Weights of a small transformer language model: biases, untied embeddings.
Each number is 128 + 24 x the weight over its row's rms, rounded and kept within 0 to 255. Layers, rows and columns count from 0. The size above them is the row's rms in percent of the matrix's.

# layer 2 MLP down (transposed), 640x160, rms 0.0441, rows 145-226, columns 0-39
size [ 71  70  76 116 124 108  67 100  97  73 113 128  98 100  77 108  49  94 131 134 114  95  97 100 119 141  87  93 129 111 126 103  85 108  91  95  71  91  84  68  84 113 100 155  88 124 133  79 147  91 107  76  87 119  88  79  97  82 128  70  92 142  98 105  66  74  84  81  95 108  86  92 103  77  84  73  89 102 150 101  74 130]
[[145 149  88 118 109 149 154 109 155 136 136 113 121 135 135 113 137 160 102 177 147 110 148 120 137 104  68 158 132 151 174 118 122 152 128  82 101 148 116 152]
 [150 141 134 167 145 107 162 117 147 154 125  78 116 111  95 168 130 129 104 170 103 108 101 110 159 146 107 112 112 126 152 124 121 120 172 112 116  97 171 137]
 [126 123 122 128 113 115 137 124 122 161 136 136 132 109 150 138 157  91 124 145 119 151  95  89 116 135  98 144 127 144 124 110 130 141 115 125 123 115 163 162]
 [ 93  87 143 190 139 191 115  92 136  91 114 140 121 155 175 143 137 109 122  92 125 138 131 151  92 114 118 118 100 162 121 105 132 112 155 147 109 107 134 142]
 [139 135 169 186 109 129  76 132 149 153 115 143 122 128 148 133 144 119 146 125 113 145 146 176 115 101 128 147 101 103 118 101  91 112 161 122 123  83 131 130]
 [118 132 168 170 106 126 132 144 142 109 109 133 122 166 144 134 146 138 108 114 148 158 143 110 118 158  97 149 132 109 141 142 151 113 162 134  96 119 121 163]
 [144 111 113 105  92 132 147  98 120 111 135 134 125 126 238 160  94 119 143 154 156 118 104 104 117 149 102 151 121 154 105 121 133 114 154 117 130 143  83 145]
 [107 141 124  85 165 146 115 138 131  79  95 103 141  93 114  96 142 146 123 165 118 125 161 131 124 162 113 134 139 121 106 200 130 118 185 170  87 109 124 130]
 [106 171 118 179 128 188 138 133  71 140 182 138 111 132 137 115 155 134 131 154 135 118 127 142 140 182 113 132 151 106 113 131 106 102 127 144 118 138 120 113]
 [137 132 143 156 149 143 113 106 130 107  95  80 115 112 121 170 106 114 100 141  68 124 115 144 101 124  84 133 146 167 148 130 118  89 149 107 121 137 143 114]
 [144 189 156 141 124 173 138 131 131 143 162 111 130 146 157 102 112 103 110 136 141 118 143 129 172 122  92 143 156  89  94 134 112 132 102 182 130 160 142 142]
 [ 88 150 125 160  81 113 149 177 130 137 123 135 128  97 124 118 123 106  96 128 139 138 144 145 127 162 129 131 101 152 123 112 144 123 109 130 152 123 106 123]
 [130 129 132 131  79 158 149 139 118 124 130 155  63 128 121 105  93 156 119 148 144  95 111 147 130 153 127  83 126 127 119 114 139 118 182 107 145 129 140 116]
 [118 142 104 119 156 117 136 100 104 163 159  83 110 138 135 114 131 158 115 160 177 131  97 147 107  93 133 124 143 113 108 142 137 146 152  95 153 114 139 142]
 [123 104 164 163 173 151 117 140 115 124 163 106 120 121  94 131 130 122  74 119 169  98 137 107 108 193 116 115 112 148 102  97 124 146 102 141 150 107 158 130]
 [108  97 129 166 147 122 132 147 117 145 130 122 134 115 179 137 140 111 114  94 122 144 139 133 100 135 140  85 104 121 137 115  77 172 153 130 111 125 148 138]
 [172  95 182 107 155 105 144 142 105 139  97 142 126 126 115 102 129 127 122 148 100 179 131 148 130 153 172  99 138 104 144 120 153 114 112  93 129 138 117  99]
 [134 129 117 166  98  59 106 174 147 124 160 150 102 135  69 159 106 132 156 170 131 126 147 159 151 118 107 122 115 104 131 123 139 127 116 140 103  76 149 126]
 [ 95 115 125  73 101 117 164 119 129 180 134 146 170 112 119 135 116  85 121 113  86 121 181 149 136 129 118 120 107 126 162 142 140 151 106 139 139 124 144 139]
 [133 125 171 108 104 128  96 112  87 143 149 144 118 128 112 114 123 134 143 124 119 154 144  95 147  94 140 116 126 117 148 131 162 146 103 134 137 134 125 126]
 [158 148 121 108 142 100 103 116  66 133 133 120 128 108 118 100 136 131 121 137 105 134  96 182 129 152  64 119 105  99 154 175 142 121 158 118 109 100 131 161]
 [142 157  99 154 161 115  95 124 136 147 142 138 116 132  72 116 120 148  84 121 129 127 166 156 153 156  91 117 122 135 101 130 144 128 113 128 119 112 163 147]
 [ 82 164 124 117 122 181 161 140 133 165  97 101 132 123 130  80 149  86 141 119  99 157 148 146 133 140 122 132 152 132 139 111 135 129  77 145 143 178 172 153]
 [123 170 142 146 132 140 123 138 128 179 130 110 142 130 122  94  92 174 101 114 122 142 126 120 128 172 117 124 108 108 155 153 124 149 124 137 154 117 121 150]
 [138 133 165  98  83 122  97 113  79 142 138 144 116 122 117 123 124 125 148 132 125 154 147  96 150  97 136 113 131 127 147 132 155 145 105 130 129 135 127 121]
 [ 66 158 116 103 117 123 111 148 135 115 152 105 133 128 134 124 142 210 162 144 129 152 162 144 160 119 150 131 122 130 119 129 145 112 130 158 144 103  91 138]
 [144 156 131 171 178 154 111 142  83 129 107 152 162 107 143 144 118 118 111 150 107 101 131 117 104 190  82 148 159 133 137 164  92  80 141  92 111 114  90 110]
 [140 130 143 139 195 125 130 158 122  96 103 103 109 106 119 126 141  71 140 158 155 109  83 169 115 123  81 136 114 137  94 120  82 117 165  64 154 178 112 142]
 [102 125 148 104  85 124 134 131 159 119 140 161 124 130 127 138 106 125 139  87 155 153 123 134 140 150 125  73  74 156 122  97 161 181 104 124  96  99 132 122]
 [ 87 134  79 151 133 137 165 140 110  97 163 117 149 144 147 163 169 151 119 115 142 138 140  98 118 139 108 105 112 127 134 130 135  99 171 138 109 125 164 145]
 [ 84 109 108 126 108 146 150 127 147 111  78 157 136 146 152 157 142 124 141  98 139 148 130 122 116  97 157 133 110 159  96 104 151 164 106 139 138  97 119 104]
 [166 139  67  96 222 106 136 103  85 116 121  97 100 168  79 114 107 113 103 106 110 119 152 173 132 137 153 112 107 115 120 125 114  88 151 139 141 125 180 120]
 [173 134 124 145  89 151 135 152 134  93 103 101 135 112 148 150 124 120 112 139 116 141 119 105 122 138 116 150 147 116 132 135 176 129 138 116 150 118 128 126]
 [153 129 153 173 116  68 109 166  88 146  76 138  84 147 136 128  79 148 131 115 113 127 141 140 166 133 128 123 126 132 129 113  79 158 136 111 116 118 163 157]
 [107 115 122 112 159 127 167  77 136 125 123 110 137 130 172 133  95  87 118 150 128  96 115 124 119  76 135  97 137 148  93 114 169 133 148 153 116 132 145 122]
 [133 176 128 132 150 145 141 136 133 169  92 126 154 107 150 108 122 121 148 138 144 145  94  94  98 131  96 171 136  90 116  94 107 180 108  87 158 103 153 144]
 [122 167 128  93 112 146 105 168 134 135 193 118 144 123 137 134 111 128 121 143 131 116  84 177 161 126 118 132 141 116  99 197 127 173 138 112 142 107  90 126]
 [181  87 107 172 118  79 172  90 110 114 136 140 110 115 167 117 135 125 113 124 142  97 115 120 115 106 116 128 177 132 128 100 127 136 127 132 134 112 124 152]
 [123 112 103 200 125 134 101 130 165 177 147 130  98 108 117 141 145 123  62 141 141 155 119 130  95 111 102 144 137 137 157 135 153 110 134 128 143  90 170 131]
 [ 86 141 109 119 152 170 140 159 156 128 163 129 101 142 149 158 127 120 125  60 135 136 127 131 129 132 138 155 132  94 133 139 142 126 157  92 164  79 122 107]
 [ 92 130 105 117 100 141 154 161 115 184 107 115 127 135 165 136 154 142 108 112 108 147 164 110 124 127 145 147 106 137 145 126 158 137  63 123 163 119 125 126]
 [ 82 167 105 130 130 113 173 162 105 143 150 132 131 113 113 143 109 129 137 149 161 131 196 159 117 142 103 138 115  88  99 168 118 125 121 143 134 116 104 146]
 [144 132 116  92 159 164  99 123 127 154 104 132 106  82 107  94  86 128 109 138 137 111 106 156 104 187 125 102  99 100  83 145 136  93 154 102 140 125 171 121]
 [130 122 172 107  89 121 109 108  89 136 135 143 126 128 123 127 124 129 136 127 122 152 149  85 143 106 132 115 132 114 146 130 161 150 102 140 137 132 141 123]
 [160 140 173 126 117 147 128  90 171 143 133 185 159 204 117  97 111 107 130 146 168 113 155 149 119 168 130 147 146 106 119 158 134 128 121 106 114 133 145 127]
 [136 138 134  95 180 110 127 130 124 124  71 145 123 125 155 128 145 166 122 132 157 125 127 137 136 143  77 133 115 162 101 105 113 122 134  99 135 137  99 121]
 [134 128 171  94  91 111  97 122  83 139 145 138 117 117 117 125 129 137 139 127 125 158 144  89 149 101 139 117 125 122 151 131 161 147 102 138 136 129 130 127]
 [127 113 114 161 135 116 174 100 147 123 169 127 136 127 171 131 138 130 146  89 108 145  98 125 129  88 139 107 103 140 138 133 111 115 115 111 125 155 131 118]
 [139 128 178 103  99 113  98 113  85 138 138 134 114 124 110 125 133 140 136 127 124 158 137  97 150  99 136 115 131 119 147 132 155 144 108 136 134 137 126 128]
 [160 123 130  99 128 154 118  84 141 162 133 171 176 166 145 122 148  86 162 126 154 100 155 106 108 162  92  86 178  88  82 120 145 154 124 141  99  97 138 154]
 [106 133 134 177 146 126 144 151 141 138 161 126 161  81 166 113 101 123 118 134 122 133 114 120 100 137  88 148 138 145 151 124 121 140 110  88 143 135 129 152]
 [143 139 174 154 162  86 161 126 193 159 137  88 143 117 125 131 149 118  97  92 109 110 163 130 151 141 124  85 136 127 117 150 153 123 148 128 127 107 187 147]
 [162 137 118  92 149 122 131 112 131 120 105 125 151 104 163 113 147  65 121 144 163  52 151 148 104 120 177 143 135  68 111 136 144 109  95 113 133 135 156  86]
 [100 160 132 115 122 149 129 136 139 135 177 131 130 103  98 168 115 125 158 160 126 149 110 135 124  83  82 168  95 125 141  96 142 159 133 124 139  82 134 174]
 [130 122  67 122 161 123 140 123 147 104 134 168 165 166  78 125 124 111 183 120 154 129  91 115 128 121 111 103 135 124 128 121 131 121 110 151  97  96 114 123]
 [114 100  81 127 135 113 143 106 117 109 111 151 130 165 123 143 117 117 141 155 119 137 130 130 110 125 186 136 119 116 169 124 134 175 138 111 137 105 108 130]
 [124 188 126 120 115 111 122 154 100 176 186  95 134 119 145 150 113 104 119 139 148 107 149 153 116 119 127 153 127  92  85 122 148 112  78 158 142  73 150 100]
 [148 113 116 159 126  92 126 130 133 125 158 118 113 144 104 124 110  95 136 113 196 165 151  95 100 163 135  87 150 105 101 111 128 150 156 130 162 121 142 108]
 [134 133 178  97  93 117  98 107  84 137 139 139 112 118 122 122 128 137 140 124 118 159 146  92 147  95 133 113 130 128 148 135 161 151 110 137 140 134 124 122]
 [133 151 156 108 111 108 164 108 149 144  76 100 112 113 124 125 139 126  90 100  89 139 157 122 111 167 143 168 129 120 133 135 148 135 118 151 134  68 136 152]
 [120 133 119 137 127 167 139 172 106 167 133 106 104 117  94 123 150 140 125 138 151 142  94 125 118 102  85 103 152 159 134 155 154 120 146 106  87 100 112 148]
 [134 129 178 102  90 116  94 113  74 140 142 140 122 111 111 122 128 137 134 127 125 157 146  94 146 104 134 112 133 125 145 138 159 149  97 139 135 139 124 124]
 [124 167 158 129 155 128 136 124 178 122  70 101 130 102 165 146 109 134 141 138 146 124 104  88 105  87 122 127 115 142 141 107 130 118 151 137 135 126  99 168]
 [128 135 153 121  85 132 117 117 114 102 141 129 109 143 116 135 134 122 119 136 118 136 128 117 122 101 135 119 116 107 119 141 153 132 127 133 139 166 111 130]
 [139 136 137 169 103 150 167  97 122  65 112 112 157 130 143 137 140 148 143 108 113  92 147 133 136 128 116 138 149 127 137 156 112 158 141 148 135  84 139 136]
 [147 130 110 126  97 130 158  97 115 140 122  98 134  97 215 109 158 122  98 122 138 145 169 105 100 128 142 171 124 145 144 161 128 139 112 115 130 131 128 142]
 [ 87 149 104 142 177 195 112 172 138 118  97 138 131 133 123  99 135  90 100 115 138 153 182 120 112 123  93 121 107 146 182 133 139 134 176 112 116 159 176 131]
 [162 156 152 157  83  97 145 151 111 102 140  71  98 171  71 148 138 118  99 110 123 147 110 151  90 120  97  97 136 129 150 113 108 117  92 119 149 124 119 125]
 [116 161 159 135 105 136 157 136 124 143 159 156 108 135 108 125 145  92 123 119 132 149 148 134 109  87 118 153 134 139 138 147 122 137 116 140 123  48 128 133]
 [115 120  77 120  76 138 101 127 110 103 172 131 101 176  96  83  94 102  90 144 107 125 129 113 105 160 135 106 108 144 134 137  85 145 173 112 134  85 195 113]
 [110  92 109  90 153 141 151 128 190 108 112 136 112 123 136 101 139 102 177 127 146  81 125 106  99 162 141  97 140 124 108 107 138 133 119  97  98 105 121  99]
 [147 141 148 103 162 127 146 105 107 158 145 115 120 130 102 101 119 100 144 162 114 108 138 131 132 143 118 178 125 101 108  76 115 115 129  89 157 151 170 141]
 [140 155 117 139 164 106 117 145 134 134 137 144 130 122 139  89 133 122 108 110 155 136 158 122 107 120 111 122 117  61  70 107  83 174 139 135 126 138 131 149]
 [168 141 106 114 159 115 122 150 118 111 124 156 125 164 113 123 113  55 135 156 108  99 139 106  83 138 116 122 143 131 124 107 126 137 116  66  89 136 128 129]
 [151 150 131 119  83  88 139 127 116 129 177 123 106 135 101 130 128 146  82 147 121 123 106 137 130 164  72 115 155 141 147 102  72 123 149 106 128 166 115 131]
 [116 111 115 109 113 140 126 108 136 145 131 112 153 122 121 161 140 152 159 139 154 137  75 114 117 145 114 133 110 145 174 140 130 145 119 108 123 165  95 117]
 [134 128 128 150 169 119 126 145 102 125 121 123 151 112 111 124 144 128 112 183  99 102 127 155 118 149 134  97 155 139 151 112 119 129 122  57 150 145 139  96]
 [131 134 146 137  86 163 135  74  76 129 122 113 135 136 110  88 122 133  88 170 119 135 180 142 148 166  85 119 118  80  81 150 148 136 145 121 126 112 141 163]
 [137 126 173 109  95 110 103 111  84 144 142 143 116 125 114 120 123 143 143 119 122 154 145  96 149 102 143 118 128 126 155 130 160 148 102 138 137 136 130 124]
 [103 151 100 142 138 140 185 120 115 116 148 143 105 144 143 137 148 109 104 117 137 135 133 134 169 139  78 107 117 115 173 139 159 125 104 112 162 151 141 142]
 [104 135  95 132 152 135 131 101 129 118 166 122 133 110  71 123 153 122 126 180 163 116 101 117 102 132 156  95 102 144 107 126 154 148 157 141 118 102 145 115]
 [144 128 172 100  94 111  98 107  79 141 147 134 116 112 113 124 122 139 132 128 119 157 141  91 144 102 135 113 129 127 142 131 152 143  99 135 136 138 124 125]]
# layer 2 MLP up, 640x160, rms 0.0525, rows 146-226, columns 0-39
size [ 85  85 106 103 102  80  95 105  84 110 119 104 102  86 106  68  99 123  98 123  95  97 103  97 115  94  95 110 105 110 106 106 117 100  94  85  90  86  82  89 102 103 104  96 115  94  89  97  98 102  84 103 110  93  83  94  94  95  82  88  99 101 106  83  80  98  89 100 105  99 108 113  93  93  95 100 120  96 104  85  98]
[[119 106 121 104 105 134 113 134  97  90 131 179 141 145 170 105 140 107 151  83 143 141 145 120 103 108 169 128 168 123 115 134 141 133  97 126 134 150  94 108]
 [135 145 127 130 142 130 128 131 145  91 128 131 125 158 109 112  95 156 116  99 133  95 144 151 135 110 143  96 138 114 147 158 126  95 121 135 136 145  89  97]
 [140 176  99  61 119  99 151 167 130 156 146 107 138  83  93 135 142 133 162 132 147 141 117 101 129 125 146 133 157 102 123 147 127 165  97 112 145 131 117  93]
 [132 108 113  84 154 123 160 104 103  95 145 107 170 115 118 116 111 136  94 135 139 108  97  90 137 150 121 110 155 146 146 141 154 153  92 135 147 175 121 116]
 [131 128  87  91 157 113 121 108 107 136 141 116 128  88 132 141  87 132 156 130  90 102 128 146 132  93 150 126 120 156 132  96 123 169  83 146 146 136 136 128]
 [112 137 154 142 147 121 119 154 159 151 127 129 116 133  19  97 159 180 127 101 107 132 146 144 144 116 156 116 129 102 157 131 126 153 111 142 119 105 155 131]
 [149  96 143 165  89 110 139 127 117 192 161 161 118 179 140 144 113 119 123 104 147 131  83 117 114  88 154 104 114 132 171  56 121 127  73  77 194 137 137 127]
 [142  87 156 112 139  83 117  83 165 151  79 109 133 130 122 145 128 148 119 101 144 125 142 113 104  86 136 119 110 147 129  97 143 175  98 108 154 130 106 157]
 [124 104 126 119  97 107 137 145 126 166 169 184 128 149 140  92 159 158 159 105 178 138 146 109 149 119 169  99 104  90 120 105 128 155 104 141 159 117 113 140]
 [101  78 140 127 108 103 101 119 121 130  89 155 138  95 131 163 142 180 145 132 131 136 122 101  88 126 169 112 117 169 154 111 150 131 147  64 121 104 108 116]
 [160 112 133  75 190 116 110  93 117 107 122 145 114 158 131 144 150 174 170 129 128 117 139  89 149  87 159 131 122 103 155 134 100 133 166 121 106 128 144 118]
 [141 131 146 116 195  78 106 129 151 115 118 121 173 126 152 126 156 106 133 127  98 158 143 108 108 112 139 150 132 101 143 142 127 157  90 177 106 147 131 139]
 [144  91 169 139 126 119  94 145 163  92  84 178 147 136 122 142 134 109  97 122 107 104 152  97 156 151 111 121 112 123 179  87 164 130 111 158 102 152 125 139]
 [135 145 110  92  92 107 141 115 136 132 100 161 142 147 174 123 129 122 180 134  96 147 129 127 157  59 131 147 168 108 157 157 140 112 145 103 111 141 104 136]
 [121 150 155  99 110 125 113 132 137 123 113 132 129 131  99  90 128 155 127 176 158 114 130 129 162 135 126 153 124 142 124 124 203 107  84 120 148 139 107 144]
 [104 161  75 132 111 142 125 126 158 112 152 137 117 142 145 151 126 139 134  98 158  72 129  99 136 110  70 126  87 159 120 113 108 140 151 169 134 113 137 158]
 [139 117 143 109 156 164 136  78 107 130 100  89 174 107 195 111 164 137  94  86 133 144 108  92  97 135 140 134 157 153 135 133 124 145 145 111 142 177 118 129]
 [150 154 109 158 165 110 116 156 136  64 131  92  76 134 130 121 124 158 128 137 142 123  97 131 117 119 160 138 126 125 121 131 119 125 161 123  81 122 115 111]
 [123 104 168 101 111 125  96 105  89 137 156 159 118 119 117 106 132 138 142 110 100 147 135  92 140  91 141 115 120 125 163 141 172 151  92 137 119 139 106 125]
 [ 98 110 140 136 146  85 146 122 168 137 170 145 130 148 120 129 121 151 107  66 122 133 121  52 150 119 144 121 149 121 155 101  98 155  93 116 174 172 162  92]
 [132  97 162 120 108 126 149 119 121 107 115 129 143 123 190 117 132 106 158 128 109 137  88  89 123  86 172 139 148 129 169 140 133 124 128 113 138 152  98  99]
 [136 104 135 144 140  89  89 123 103  93 138 166 111 115 129 182 105 181 124 140 181 117 121 100 136 110 131 119 131 125 127 142 127 115 175  94 105  93  71  94]
 [110  70 136 127 122 101 126 142 123  81 113 124 133 130 158 154 163 109 135 145 145 116 128 122 132  91 129 125 142 159 123 136 138  86 121 110  94 144 112  96]
 [113 127 162 106  92 115  97 112  88 134 137 155 102 116 129 111 135 127 152 116 106 150 139  85 147  90 132 115 130 131 165 132 158 159 101 130 114 150 110 140]
 [160  88 138 134 130 139 139 115 116 125  93 152 152 133 127 122 108  39 113 107 115 112  91 121 117 137  97 150 111 151 139 138 127 142 116 101 130 144 128 112]
 [130 109 131 102  79 109 159 101 162 128 140  94 102 131 116 108 124 152 142 102 146 140 122 119 148  56 171 104 106 136 131  94 153 172 114 151 133 144 152 157]
 [103 140 134 112  56 126 114 116 118 143 151 166 132 131 146 128 124 182 123  82  91 156 174  82 144 120 162 129 124 130 145 153 182 139 102 197  99  82 143 125]
 [138 123 122 138 149 133 105 125  89 138 107  96 131 116 123 113 153 113 115 153  91 126 142 109 126 116 120 188 169 104 129 179 108  82 152 132 143 154 111 138]
 [163 135 158 102  99 105  97 140 138 135  92 127 130  86 116  66  75 126 133 130 104 122 120 138 143  98 145 140 152 132 139 130 147 163  90 139 138 148  90 122]
 [134 129 153 110 141 124  93 111  91 144 174 113 109 110 104 100 126 136 127 161 105 121 128 126 137 141  95 135 128 103 152 176 122  96 139 125 112 141 119 150]
 [ 71 121 191 158  46 168 116 133 138 131 154 157 128  68 169 127 144 167 136 120 103 141  89  72 146 125 100 133 159 144 131 152 159 153  83 105 138 152  93 133]
 [ 67 112 131 137 131 125 142 109 139 125 187 108  95 117 115 106 107 159 135 137 193 161 126 113 127  98 136  94 123 139 168 119 164  99 111 109 122 163 126 126]
 [119 136 129 130 137 171 108  99 159 122 156 125 160 122 118  84 144 126 115 147 145  96 104 122 127 125 121 144 141 143 159 136 179 114 124 129 128 147 106 101]
 [129 119 137 158 109 126  83 164 118 122 124 141 127 122  72 124 173 181 141 106 118 169 133 114 149 175 127 149  97 121 156 142 102 148 110 104 135 109 118 146]
 [150  77 133 127 100 114 128 116 114  71 152 142  97 139 108 144 127 145 109 121 105 122 142 153 166 120 162 103 133 171 130 170 151  66 132 179  82 156 111 112]
 [154  60 144 150 148  89 153  96 119 120  86 138 123 139 138 118 153 118 113  99 118 140 157  77  95 118 157 116 111 124 161  64 133 122 137 133 146 157 163 117]
 [ 99 155 172  92 156 158  81 146 135 135 120 134 145 130 117 121 109 132 141 125 111 149 138 149 153 166 112 141  77 124 136 171 129 127 119 128 119 162 122 132]
 [143 141 152  77 127 119 127 120  81  79 116 131 165 141 125  95  98 127 199 112 100 108 134 125 171 149 161 121 124 114 121 120 123 141 101 135 116 163  84 140]
 [155 105 149 138  99  90 108  76 112 132 102 138 161 124 124 100 149 138 138 193 134 117 136 111 136 120 123 100 149 138 126 126 139 123  83 156  91 168 112 154]
 [156 125 118 132 144 100 114 100 132  69 143 146 125 114  83 138  89 128 138 144 135 120 102 130 117 129 132 114 169 119 123 137 107 135 202 135  95 131 113 125]
 [149  81 165 131 129 147  94  85 132 117 114 136 131 153 147 115 131 148 121 102  93 130  51  72 130 101 158 114 156 175 160  89 147 132 121  97 134 145 138 121]
 [108 135 149 161  86 103 146 152 119 114 151 150 135 164 173 157 167 151 140 115 125 150 146  84 157  74 117 138 159 156 169 117 146 153 104 139 132 130  76 145]
 [115 105 177 112  94 113 100 109  91 129 130 179 136 110 122 122 115 129 161 113 112 140 142  89 151 113 135 125 127 127 149 148 155 178  94 137 121 136 131 134]
 [112 146  87 137 144 109 121 166  64 126 125  59  93  66 136 147 145 171 113  98  93 151  81 122 144  86 133 116 125 167 135 106 129 136 134 134 133 133 125 138]
 [119 114 131 150  68 137 109 126  93 126 152 121 145 144 123 143 117 110 127  99  92 151 127 115 128 116 172 112 125 112 138 171 148 142 107 172 121 120 134 136]
 [117 115 177  99  98 107  88 115  92 136 144 152 107 110 124 116 130 146 135 112 118 151 123  87 147  97 145 112 121 125 171 134 162 166 100 148 115 131 117 128]
 [132 148 147  95 117 133  74 165 117 109  93 114 123 106  77 126 117 147 129 159 141 116 147 142 123 159 125 148 145 142 111 140 159 149 156 162 114 105 130 138]
 [126 121 180  92 112 105  98 112  88 130 137 144 100 110 101 117 138 143 143 111 107 152 124  99 140  99 142 122 130 123 158 135 163 151 110 142 112 147 111 135]
 [130 139 103 139 144  98 116 154 100  95 109  85  93 119 108 114 104 159  84 121  92 165  81 149 149  94 147 167 110 168 155 128 122 111 129 120 150 161 114  99]
 [157 126 148 100 116 123 121  93 133 110  87 139 101 174 116 105 158 132 133 150 151 120 128 129 157 122 161  94 121 119 123 159 145  98 136 161 126 142 136 127]
 [128 105  91  91  83 145 107 129  73  81 120 170 119 130 134 113 113 131 160 172 145 140  92 125 102 113 134 155 140 116 147 114 118 118 108 123  99 143  59 101]
 [ 94 119 145 149 108 120 110 143 123 149 133 127 107 124 111 150 103 223 134 124  91 197 112  96 168 127 100 117 139 173 151 130 120 156 152 125 116 131 108 204]
 [158  85 140 138 139 104 136 106 109 118  94 145 139 157 156 104 145 121  95  99 112 118 143 110 162 157 165  83 169 128 123 170 133  85 126 136 108 187 128  82]
 [136 126 186 143 120 132 116 129 112 155 122  81 103 102 182 138 152 133  89 125  98 118 153 135 126 130 157 148 136 135 124 121 130 122 134 109 178 155 141 118]
 [135 155 187 153 120 141 127 129 156 159 148  90 128  97 138 117 151 157 136  93 134 126 129 113 142 130  70 116 144 152  89 144 134  78 121 149 134 147 128 158]
 [140  63 146 125 149 134 121 101 137  90  81 174 137 126 117 100 148 136 137 104 106 147 113  92 138 119 134 104 162 138 160 149 122 144 170  96 110 192 109 141]
 [128 148 154 101 133 145 109 120 119 132 105 140 134 115 139 113 154 143 108 145  40  98 113 151 145  89  97 163 122 159 136 156 138 108  99 147  99 134 121 181]
 [119 126 178  98 110 111 101  98  82 124 138 147 100 107 134 126 132 134 139 101 108 159 135  95 143  94 136 118 120 130 168 143 166 163 107 139 127 149 113 133]
 [119 100 118 148 145 160  98 153  85 112 151 178 147 154 133 127 126 127 163 148 168 134  99 125 137 102 106  88 121 130 126 129 113 120 141  87 126 163 116 110]
 [155 116 133 111 147  77 118  79 130  91 121 153 151 139 169 117 102 109 130 103  84 103 156 121 153 141 177 146 124 104 138 111 111 147 116 146 181 149 154 105]
 [123 109 188 109  99 105  92 119  72 130 138 155 127  92 104 113 132 146 139 118 115 158 129  94 141 108 134 106 123 139 158 153 152 168  88 141 118 151 111 128]
 [118  95 110 115  96 139  96 140  81 128 179 167 119 145 100 105 146 146 124 116 108 145 126 162 146 152 144 119 130 122 122 158 127 147 119 114 108 109 145  99]
 [105 139 142 117 114 117 109 101 110 117 151 156  92 133 135 112 142 140 132 108 109 133 143  99 127  87 146 115 122 113 137 150 158 136 141 153 117 166 118 123]
 [111 135 118  78 154 144  90 148 140 204 139 139  89 115 101 113 114 131 124 153 136 165 122 134 112 133 124  96  91 119 131  98 138 118 112 121 149 158 120 112]
 [113 127 158 122 159 111  97 163 135 123 128 183 125 149  45 141  81 142 159 138 119 120  87 140 158 126 115  90 122 119 122  95 133 137 132 151 120 110 140 111]
 [148 108 154 138  71  74 165  96 125 113 146 119 114 104 123 150 120 189 162 161 151 111  77 104 171 117 148 117 135 127 107 117 140 116  73 133 131 114  67 115]
 [124  91 121 113 160 147  99 102 125 153 114 159 182  82 184 108 124 125 152 124 142 108 157  83 176 132 138 146 114 134 107 160 147 147 158 137 106 153 126 136]
 [161 101 103 147 157 121 105  94 107 114  97  90 154 116 158 138  96 160 151 124 131 113 113 104 139 158 142  90 114 124 128 121 140 153 130 129 143 197 121 119]
 [155 139 174 126 163  94 162 104 141 156  93 123 147  86 142 130 185 130 146 118 126 130 134 145 147  98 146 128 144 101 109 129 178 112 103 125 108 169  69 164]
 [130 146 157 140 119 127 121 124  40 163 116 108 145 132 117 149 109 160 109 146  94 196 151 143 180 107 128 152 125 136 122 157 136 125 121 151 155 129 142 148]
 [ 93 122 130 147  62 146 125 152 105  99 158 128 144 129 123 136 138 181 126 121 105 165 140 134 165  96 136  71 126 137 141 151 138 142 139 148 104 106 114 150]
 [108 102 187 144  83 156 114 124 125 133 108 137 146 121 115 148 104 128 158 154 128 138 116 123 128 127 126 126 146 149 169 197 175 111 118 133  97 126 129 136]
 [ 99 121 139 122 113 152 128  98 126 127 121  89  94  65 133 125 137 195 128 114 116 159 115 145 199  96 138 142  99 105 134 154 135 140 146 200 159 118 150 117]
 [123 130 148 122 179 157 121 131 129 120  92 138 162 122 186 128 122 134 158 111 138 149 163 118 136  86 188 126  79 122 106 146 198 142 125 148 130 100 130 115]
 [137 149 167 138 115  79 144 148 123 102 126 130 134 146 144  92 146  95 126 117 113 127 175 121 140 118 120 124 133 127 110 149 149 116 139 144 100 112 142 143]
 [118 125 143 117  77 136 129  99 151 114 139 145 104 134 150 107 133 127 142  85 127 146 121  89 149  70 127 142 105 128 111 161 164 148 121 208 108 126 107 193]
 [118 155 137 114 163  97 106 161 156 142 163 149 103 161 107 126 149 143 157 103 100 155  93 116 122  88 147 129 129 126 178 116 119 112 116 132 167 162 164 123]
 [126 117 173 117 103 111 103 106  90 138 149 164 107 119 112 112 124 143 148 107 109 146 135 100 139 107 146 129 127 128 164 132 166 162  96 138 120 150 120 132]
 [149 115 145 116 122 103  70 128 130 124 106  94 151 126 120 125 111 148 152 135 119 124 127 131 111 125 165 139 154 131 104 145 137 150 160 165  78 116 106 107]
 [168 120 171 120 111 123 122 141 124 156 121 124 123 154 189 121 124 126 150  77  96 148 142 128 139 110 138 152 169 116 160 124 117 112 107 117 170 157 132 152]
 [138 126 162 112 108 115  98 104  78 130 141 143 115 102 115 129 122 137 133 109 109 148 133  90 142  99 137 117 122 136 146 147 149 164  87 141 120 145 113 134]]